{
  "hidden_act": "swiglu",
  "norm": "rmsnorm",
  "rope_theta": 10000.0,
  "attn_scale": 0.125,
  "bias": "none",
  "init_std_o": 0.00747,
  "optimizer": "soap_variant",
  "lr_mult_qkv": 0.5,
  "beta2": 0.98,
  "final_lr_fraction": 0.05,
  "train_tokens": 183200000
}
Each number is 128 + 24 x the weight over the matrix's rms, rounded and kept within 0 to 255. Layers, rows and columns count from 0. Numbers have three digits each.

# layer 12 MLP down (transposed), 512x256, rms 0.259, rows 136-169, columns 128-191
131131096144130126122142171159124130130136138078122110120109116162104106167110101173150123147174114106106114208108160138164139172143107149175129116082134092135124145125099169150148137102093116
099144133139133142153136113128130195130138132193113133127127125165149179095143142112089125116108156116103083120113136123156159142113114134130101126163113135114125131122147180136156089135123152
146110139105158127125139161116122133149112103131124113141109142173128112139165140116117144127124099151154080113141142113176151092100151115111188176117143100114091198122127166123098136135146127
167147107135119143127183099154119151152124126099083167135152089201132107110111125115144100127165129116117124154125153133114148113141156142112206136156142138133119131161155118108103139175156132
136142171134100101116158115123117131141129098131125121101102070140130120137152122095131136110154149108094145119111138108107105166110125112157157178087097093172116135151166124146135154123155138
122146148119107095109166130113141138151136099127122164148149096142121101070106157145101105125126158107164130144122191163140112128162107146111150160102096095124135126127088120120115163137127087
161090148138149158113132172133117116157133113132133102157138099179128132132123129134136122138114120128099123118110132152134132131142128144106153118100145104125135170149116162100158089140182128
117119143145099194121066157164129153151188146094151136111131166124123112134141107145122123098152103113167116161143116123106110133174114157114116107162143142122166127087149144099167138116155097
111149101097088165171133132161135128108106086126095106171086125119109112145135135148167084150125116146132122089107135118128124145150115165132127153113121137122119123152085180117107120127118133
171117151161091174151134122094115118157156130119114136166144130115150089144164112131126082117114127135129120091109143131121121152122118112111116136108166116098124172086171131157138094127137133
088130112138125129137157127146092152146088120148123119108154154161114093140108114137170128158140117156120120130126159137108151153123066151138169119144153139175123132128145093153159135136124104
113147164128138092118146111144069121129093114117077131117141132152117125121129148118159160119131129135070082115158165109135099116122124162156077137114120161144136150129117113164154111121165122
117108150125147101133151122091105102121143124073092133111153135135077099118099100118113154117147122103109086117105095125148110121101112145132139110174126125134122106109153078099121078118115135
124138118111175139104170115112157130111119080144163102123137141123117116120118170135091153121119132129144137126117120127141161130104111081087114096143135036159146107093121133183131075159118107
134197100134093150143149122124125116143155163081089096131138137111123143162167119117145132148130094122138108119150140140116128112150141134135183126076131133096115114146141114060092127134137117
147136110106085110146112114145140104110185135084073134107107105132143153137164151085127124131150109054116113124095195101138133143148158105153135110142103093126148120140133127125176144106123097
190114087072081114131123131064108148131146142170144131131140153108176132145088063149134128120121118164101119097128139094112137122115190102109116128114103119118152085149092136142105055158117147
138107153150093116111144162087146129119099131138126069116111146113128137109152129101113121141128150108125126136102152089105137143101120137136140134128146156113139146151132135119093166155108148
152128137112124124119145111086146129095114149150093123110152063112152084152118150105093116151109086125126152126113155134137136143094102089103194127111097099132109101153123136128145122125143159
121120094128119139144114139105102123081136102170102133145130115107121139133074142119120141183155086121145140097111116154114087116109163149118130138095121114086135112149127127151100127133116163
096127177167119111137103134101145130134118088152172134091121110124104106148146066087113128172162087175105133098131111143118181125134179128104117134117091103129105135138095119122150166104120133
131127148133144107087114140092157115116099119146124153122135094111125155135113130144131153128123112083138151110124187143053133122114116154092131165115085114137134167134127139118081111109122090
133131138144129122131172155112164141155103169158105130144119136135120136154127107139166155114169131104118092122128138124159119138135096110149108133116135124166188132181143092149152133131089087
160137167111099158103146136116085119166088152138114156122115142100105135128147132144162139131153174128132137137134126140133096129144136113132157127145122091128166113115133114140141126128140099
152105139151130125111130152106130132118079100126128130156131129117130117163165128198119137134143127113098144159091159127125075135134146130170114131116155105138109096109101159183098126114125089
138118138152122077131123125120129118080138158136132135156128116133144167082092139094162136115150157160097104148108117114164160113111131134117109103122121110117113106148113089141104093101104090
131075118132146146124125122137145118126094124073121160102093114140115121166114138121115097142124133111106105127141093118103147099119115106087133113129114131135181159130113158077111159152133128
117142098154130105144108106122141099139120114099111093121101112116104148125069119136115145145125159179097144137159141112144103183077158108106095123166077125176149097157121120123166116088115110
166122139122134098135141130155177177145147121091168090125123195151129107111083113182126094159143112131110142110091088138135144148142137125155079170108152108121123115127132135116154093082098124
057144132157122153128103114162138180129106116139149131110114155121158160158090099139136107148116116176107115128137157144107108138141160173112126138121157134140146152131131109105128135107122150
109142094138145132153130155118136125109120101131108136138144150144108088116140150170140159106089135112112152126146121124087123078115142175100128213071108125124131110127131135119143151119159115
152144090137138138136140162162117114141124092103132154112087120114131157108137119128108098157110137145143135169105131099113146107138134138128129126074153103120111160159109149150120130098137135
129117137144129152141100137131124106138125113112115110132092112133088138146108095140090103098116131136121068129133134146102092133143075152141142113168108117176165119159127109109083125118134135
115149132118130147114135170124153149119151108159153103148135149104135150139132132172112084133080158113111119143132121111146126119160140117111120145119115111152126155154110117121112096122137125
# layer 12 MLP gate, 512x256, rms 0.254, rows 137-169, columns 128-191
108124096137067124124086164135089127127135115149158132065153144125130153111107126184131140147125145086137138138104122114157153126150112096122121121143144125121139176146151138126157117107178096
121118151132107120131121136152136088144097147118128111164138163153145127141113178148149128122087063161149101143115143109156105117153132157145126134127110118079123162145101108146134122086113112
113133143131164128153127094112115104188127162108147150116203121156111122131120131164177121149120117131114138147139109115087144104144130166134120132148141139118111110100116071075117105109108097
119135123157107158121088116124147140122110139124134091113136147131104124128146109130104159129149146144131121088139157073155165099112087116153135163134127116111122138165106107167143177137131141
114151133127107095119129112170152127108091082103116094106146138156163105107125151123099101170092149101108135161150107155134118110102124128122111141146167114101173090133101126145149146158133105
139149117138140088138103148136131104122141118160104096059120158096124140104094186116139121130119096136131103128133106160161156078131108115138120114121115102120108130168123110077128128164170160
144139150146150098117121133087148113172123143135140128157155120139147141122095102123139098105114112158089074108121178108151156104171164130089144136139097158132117116150127140084113122150171135
198129144073114143150072101120143151153146112137114085157103163158130121091160108079139107103104149100099154111150164104121118130121152109109126141210133090097136138113132137178108141113140144
117137127104154096122131123150156155102126157138138102104106123099121089063127126138163130117161124132136137117106088144135097143174160156115148117112113110124162154126135123115115118121085134
117146117121140118159112185123151168129137094098110114125131139135063154128125131122170129119135130120140140126114107109158119083107152119156098096174080113106136170151158146104126145119177118
116127136127131134147107084112129119102083144117143165130134122142158165184144148184165151144099111114154097126129156114171138177128138156115156079151159126088113155154138121119096117085105098
135172109144136057113126102137138123174126119095158155110099172101133119111121165124135132116106121109098164144139112091126123063134125147190078117122118130091105125131119159178130132126111138
125131093131141136124173112096154175124138126095116141116135136116090099105096124141117136110126173093090120089184136185090119144155119124134156113122134150092115153117123140128118143107132163
128114130172143104118109109140074171087063123153150128136099165119118113115165158160127108162168117147184110115172147135067140100132139134106107145158148131157117094166133121139119108107116154
143127177118144092121107109161124126132138118108176096108095142112119132125145154141147116159148149107131145090090175157163140152106117143104164173160146112120100111137143119118126125138144090
082084120124153142165126111136118137118145137128135144168138118150126133118137114119135097115114128084147114121135087150152135140160186111126111116127093114077108118143144108131071124098094127
124127118106120164133157129111155140109102152097157121114122166138115111097135095129116104175131159134128131137122118134133105133118111128141127119142165195108132071108184157111129146127155126
131096101095137140147094164131137127125078140156103124155141167110114095103119128116126124154144135151161097114152074067119126123110185169105108099145139157099150145111124104149127098150131150
143098125113104123135166140137098142132165082093153123155111182183101144151138116143099105154111121130130149131083117148128128117119116118166140154084101152113173082116096124129135138123157172
154095113130137148154120186108131146110094114135167115080153114124104126149134138125139133122115149133123096153107108110116089141083123146130115167153147115107169138143125129169148132154136126
184115139170128102110117100109087111120123134095124110127129072110138104150116117123141092123131160121137136105110087146088166168143122129124128155133117140132159106071141121109130134126138169
110126158141114125135134139128154140129145154159131142168119140146102106138182099153091180118089146152168132115077151107137126127189140117158144134130137147107114130133175144178127137129101111
113140135130133122102142118142107163156166132109139139122115155139097103120172132123120165142094135097140128174100142100102166153120149142124169179083130070126139141136143154077139094118106150
123123108153142137097111134128142131104141115104141160126129111176133155122143097136158143099077122085146103154201118116132096153143166133125097142146143125150154155123128131128122135116145098
135090160155173114114100080131135129158112177120141097150146122101146119106121080128135121145135093153101140110136109095107119087131126102117137118149109124139088102092156138176093127094176141
118150140122086126155086096142114133117160119152118172113126128158140065123131126137163126148100126143144105085074150136153111103144146107123113130133145084125165120110118164155135131094125115
109147119112119142108128121111132129114177110137116156102124154129112086158158147127138099094140123124134120105134069138100112117140109149149151133150163163121086181137121121104143151110098170
086127133163139162126126128146103133149142113096168146113123116144176153125121114151112143161133156132150107101100103128101148129120133141135130116151108156105150090110131138106122145112091157
076157148130097125091093100142141099125084106102094123135118164120164117119145131147104152155111115118093136162101156139105135138133103114142109117114119086120130128149155117152125114172106167
119135132100076118121094095161154120142147098123122143112123131123147113107106091138113105152117137171117113093158165106126127141145121138155102117124122140137144115132164158094120152103128177
151137138127120101131128133167161142135122130131134091112126142123110147114126144135155138109113142170121164145146159141110155119172131136110099122133127145089110152123106143118126124146127152
132107140157132097140139166157132126150127150144116146087124134144153168135126163159158141132090158130161147127119134088157126124089156157105150114145143109125116125145118118130134121135119118
115115132101172126130166169155116130113122085103105178084103123119076116117118146127136185108115146105144129113102128109146120113130127096101158164146115121138113098131138175098094134129128152
# layer 12 MLP up, 512x256, rms 0.269, rows 137-169, columns 128-191
148124116144160112151084120116134102097113186146142145139116151128133160087074151145163180075128138149157152170133102102168132172108092143139148136116088138116143113171101096105132141116114111
144119101147111124111152134110099125121114110139137126154130121183103173163154172141122151144149102150102113136147133104132101143158149094119134123165149163128147174180126109144182117139139142
173102137137147102118101101086185160123117142141119147127153124111132163135139115109075130149099122155095122082093138071078141110167141131102135148091135128118116129127113134133091121123159133
127149160127141126174104133131130138149103142094156101123115087166128149141105149129114167155108111083159146121155102157076106133155098143107145109128128116163184143146102117139130131161089128
118156097119157144121164125092096144136133148161140115098130119160095114156092103122143116144113069106122106113133107122130110157136149100107169132129178152157085145138148103121103160092142139
090185106117121150107100153149102157160139120145085095113126122101156124139113162155096122097145077139107117125193105165129163129145138116104122140169098103131156152142111122125102132145134137
062132151127119083105149118138116140131099111094103119078092143092145117124120136148128188116135123095139086127130133106125107123067092176110101094141102143144119118129146128145150135129127112
142116194120148140160086116108130128159143133101118103108123120114135166137120144099134157147156124131159116182144103155119089110131137098130114141146117110115164145135132126097143091175163139
119157100131137106108129123106111115099101128118094109109166160119143099103118163131118126149134154073179138133113145122147156105140132140164131121091116151111066141106118110130145136076126153
093144154125164125149146102099151128130101078146121132093107152106140112113113137137146146169120142115094099162143118150084131151138157146141124084102159146155116102165148095131124141148124113
115135108103132097166139100111126149133118126120092097166139169090086115123118128163175115097102119120093146152132088152108144111128151193144132091118130145130161083164081136116146147089146145
103167096139141110120132155110113112099161116080133116128159139109133109140128131113105101167093117125089175156176144096127139134101120119158123104139122147112165150077127159121118130108098112
102131140117128148121151179103065135165091151151099103157155170084148144108127148117158138179174112072108128126102084075096100140131150137138134139169145077110148168050099141065173133089167151
125110154121130149141166140150076130143157090119131124113102118148137110141174111102140151147162098129168157124132169084154083134160077146112110152148175082126150163108145127150111118095162134
166116169135134108139145094128138122159157116154129136128110114162112131132121088103119114130106069116134169110131108112105120115177126152084130154122135148123091110066131121164206150141083122
112126125106128134150158079154104169163126164134111159130108159129130148142131116114155102116128136130130127134131133146141150151188155105131113137096084112076104140118118130124121098107131137
107140143170111137148126115096112165077111106119113105128118139128111141152096117134125134141127097141126123151157162130158121101141114126102131105173131135115125178116142115109103104136109146
157124104135124135137095153106142107092156127136171098129123131092131120094117142070052123093097104143155118121145136145155127154107107145112158181087147090134130104087098110173134105138127099
132102158112112177093108150105114161139139117088111152115122080109088116132116097135153136142165161147134129152179133108153124118138106123132105100149093141132118133080098167096151097119133113
151142099146134115138163114114178101145136140127134120131146150110054103136134144110124134157100076165107084095117176153119114093103118131179088129118161124117134114082143112175118144140117107
140125142131081134058146114093138161117145098128127132152090120114153092153134135115095145165104132121153111136141125142130114121121110094191135163149095118160103119120148076141128127145112152
119089126137139097165106139115117097158134154125141133166161123144132141164104104092161111112098138138135088081116138122124104170170101087098175137105105082118135102118164145170120140124125120
092113116083107140157101139119113118140143129154124117096137141137138129100176108100186120170124143072126120099167144097129107147152129137149134125112178122115107153171102122112102094138171167
145090130119138164131073145119107100124135128141120139086125134170140119120094125088143149126195133136132174104119083147123143102130137157171115147148123121102146133132144111161119144150100151
121110156131130100096138165208131124106131121111105130090149130122124145099172121160096154148134158157185137124134140130122138159170114146104124109175131115133157149178106125072088082107130111
145127143123086092091112146105161151104141157087059131129138111135158142080133125150180172134124150148110118165131157119137094113108179146169079098179139154098152131125113164133147098112105128
127143113190162173123073133095125115123135131134144108126138096114128120098124126118142111116117122099125138108168146122144072133154114181102139146109124109131130080155146127112121099143132162
151137132135106123170119151104147141123110136143108143151084123115117109153142126122147134092142105131130152170130131126133118125128152126130110102112133109157127139154112141149158126112158117
134142117153094117101118110131091150144144167119107187119091139081131169115148120087117130147150100092100118108082112124129110153145153136121132122085132114107108111142123110116108106176133092
152132151128092110126127113097161138126158104114145116119174181142109148152116125137142113115119155163133155118156136122099110133124143128105118154112159111125165138115117151134118172106135115
150073134099139121132141154134139085110161134147180124135107072112126120116119103100138112137079139102157116149117144092156131140134116086114115127143111136134143136121134135143137104143104144
152133108141125108144143111116133158115138090121101106153111132139123108167155105127140135122156100163141163138158146108148121135117108116138126119133158146127119094098105130120137133110138136
137137105105134146119123114141124108110117161156147127128134119144144119112132156126121116147150132149141138109105133132138106089130132151092094107159145108141139177145143149150139102143132118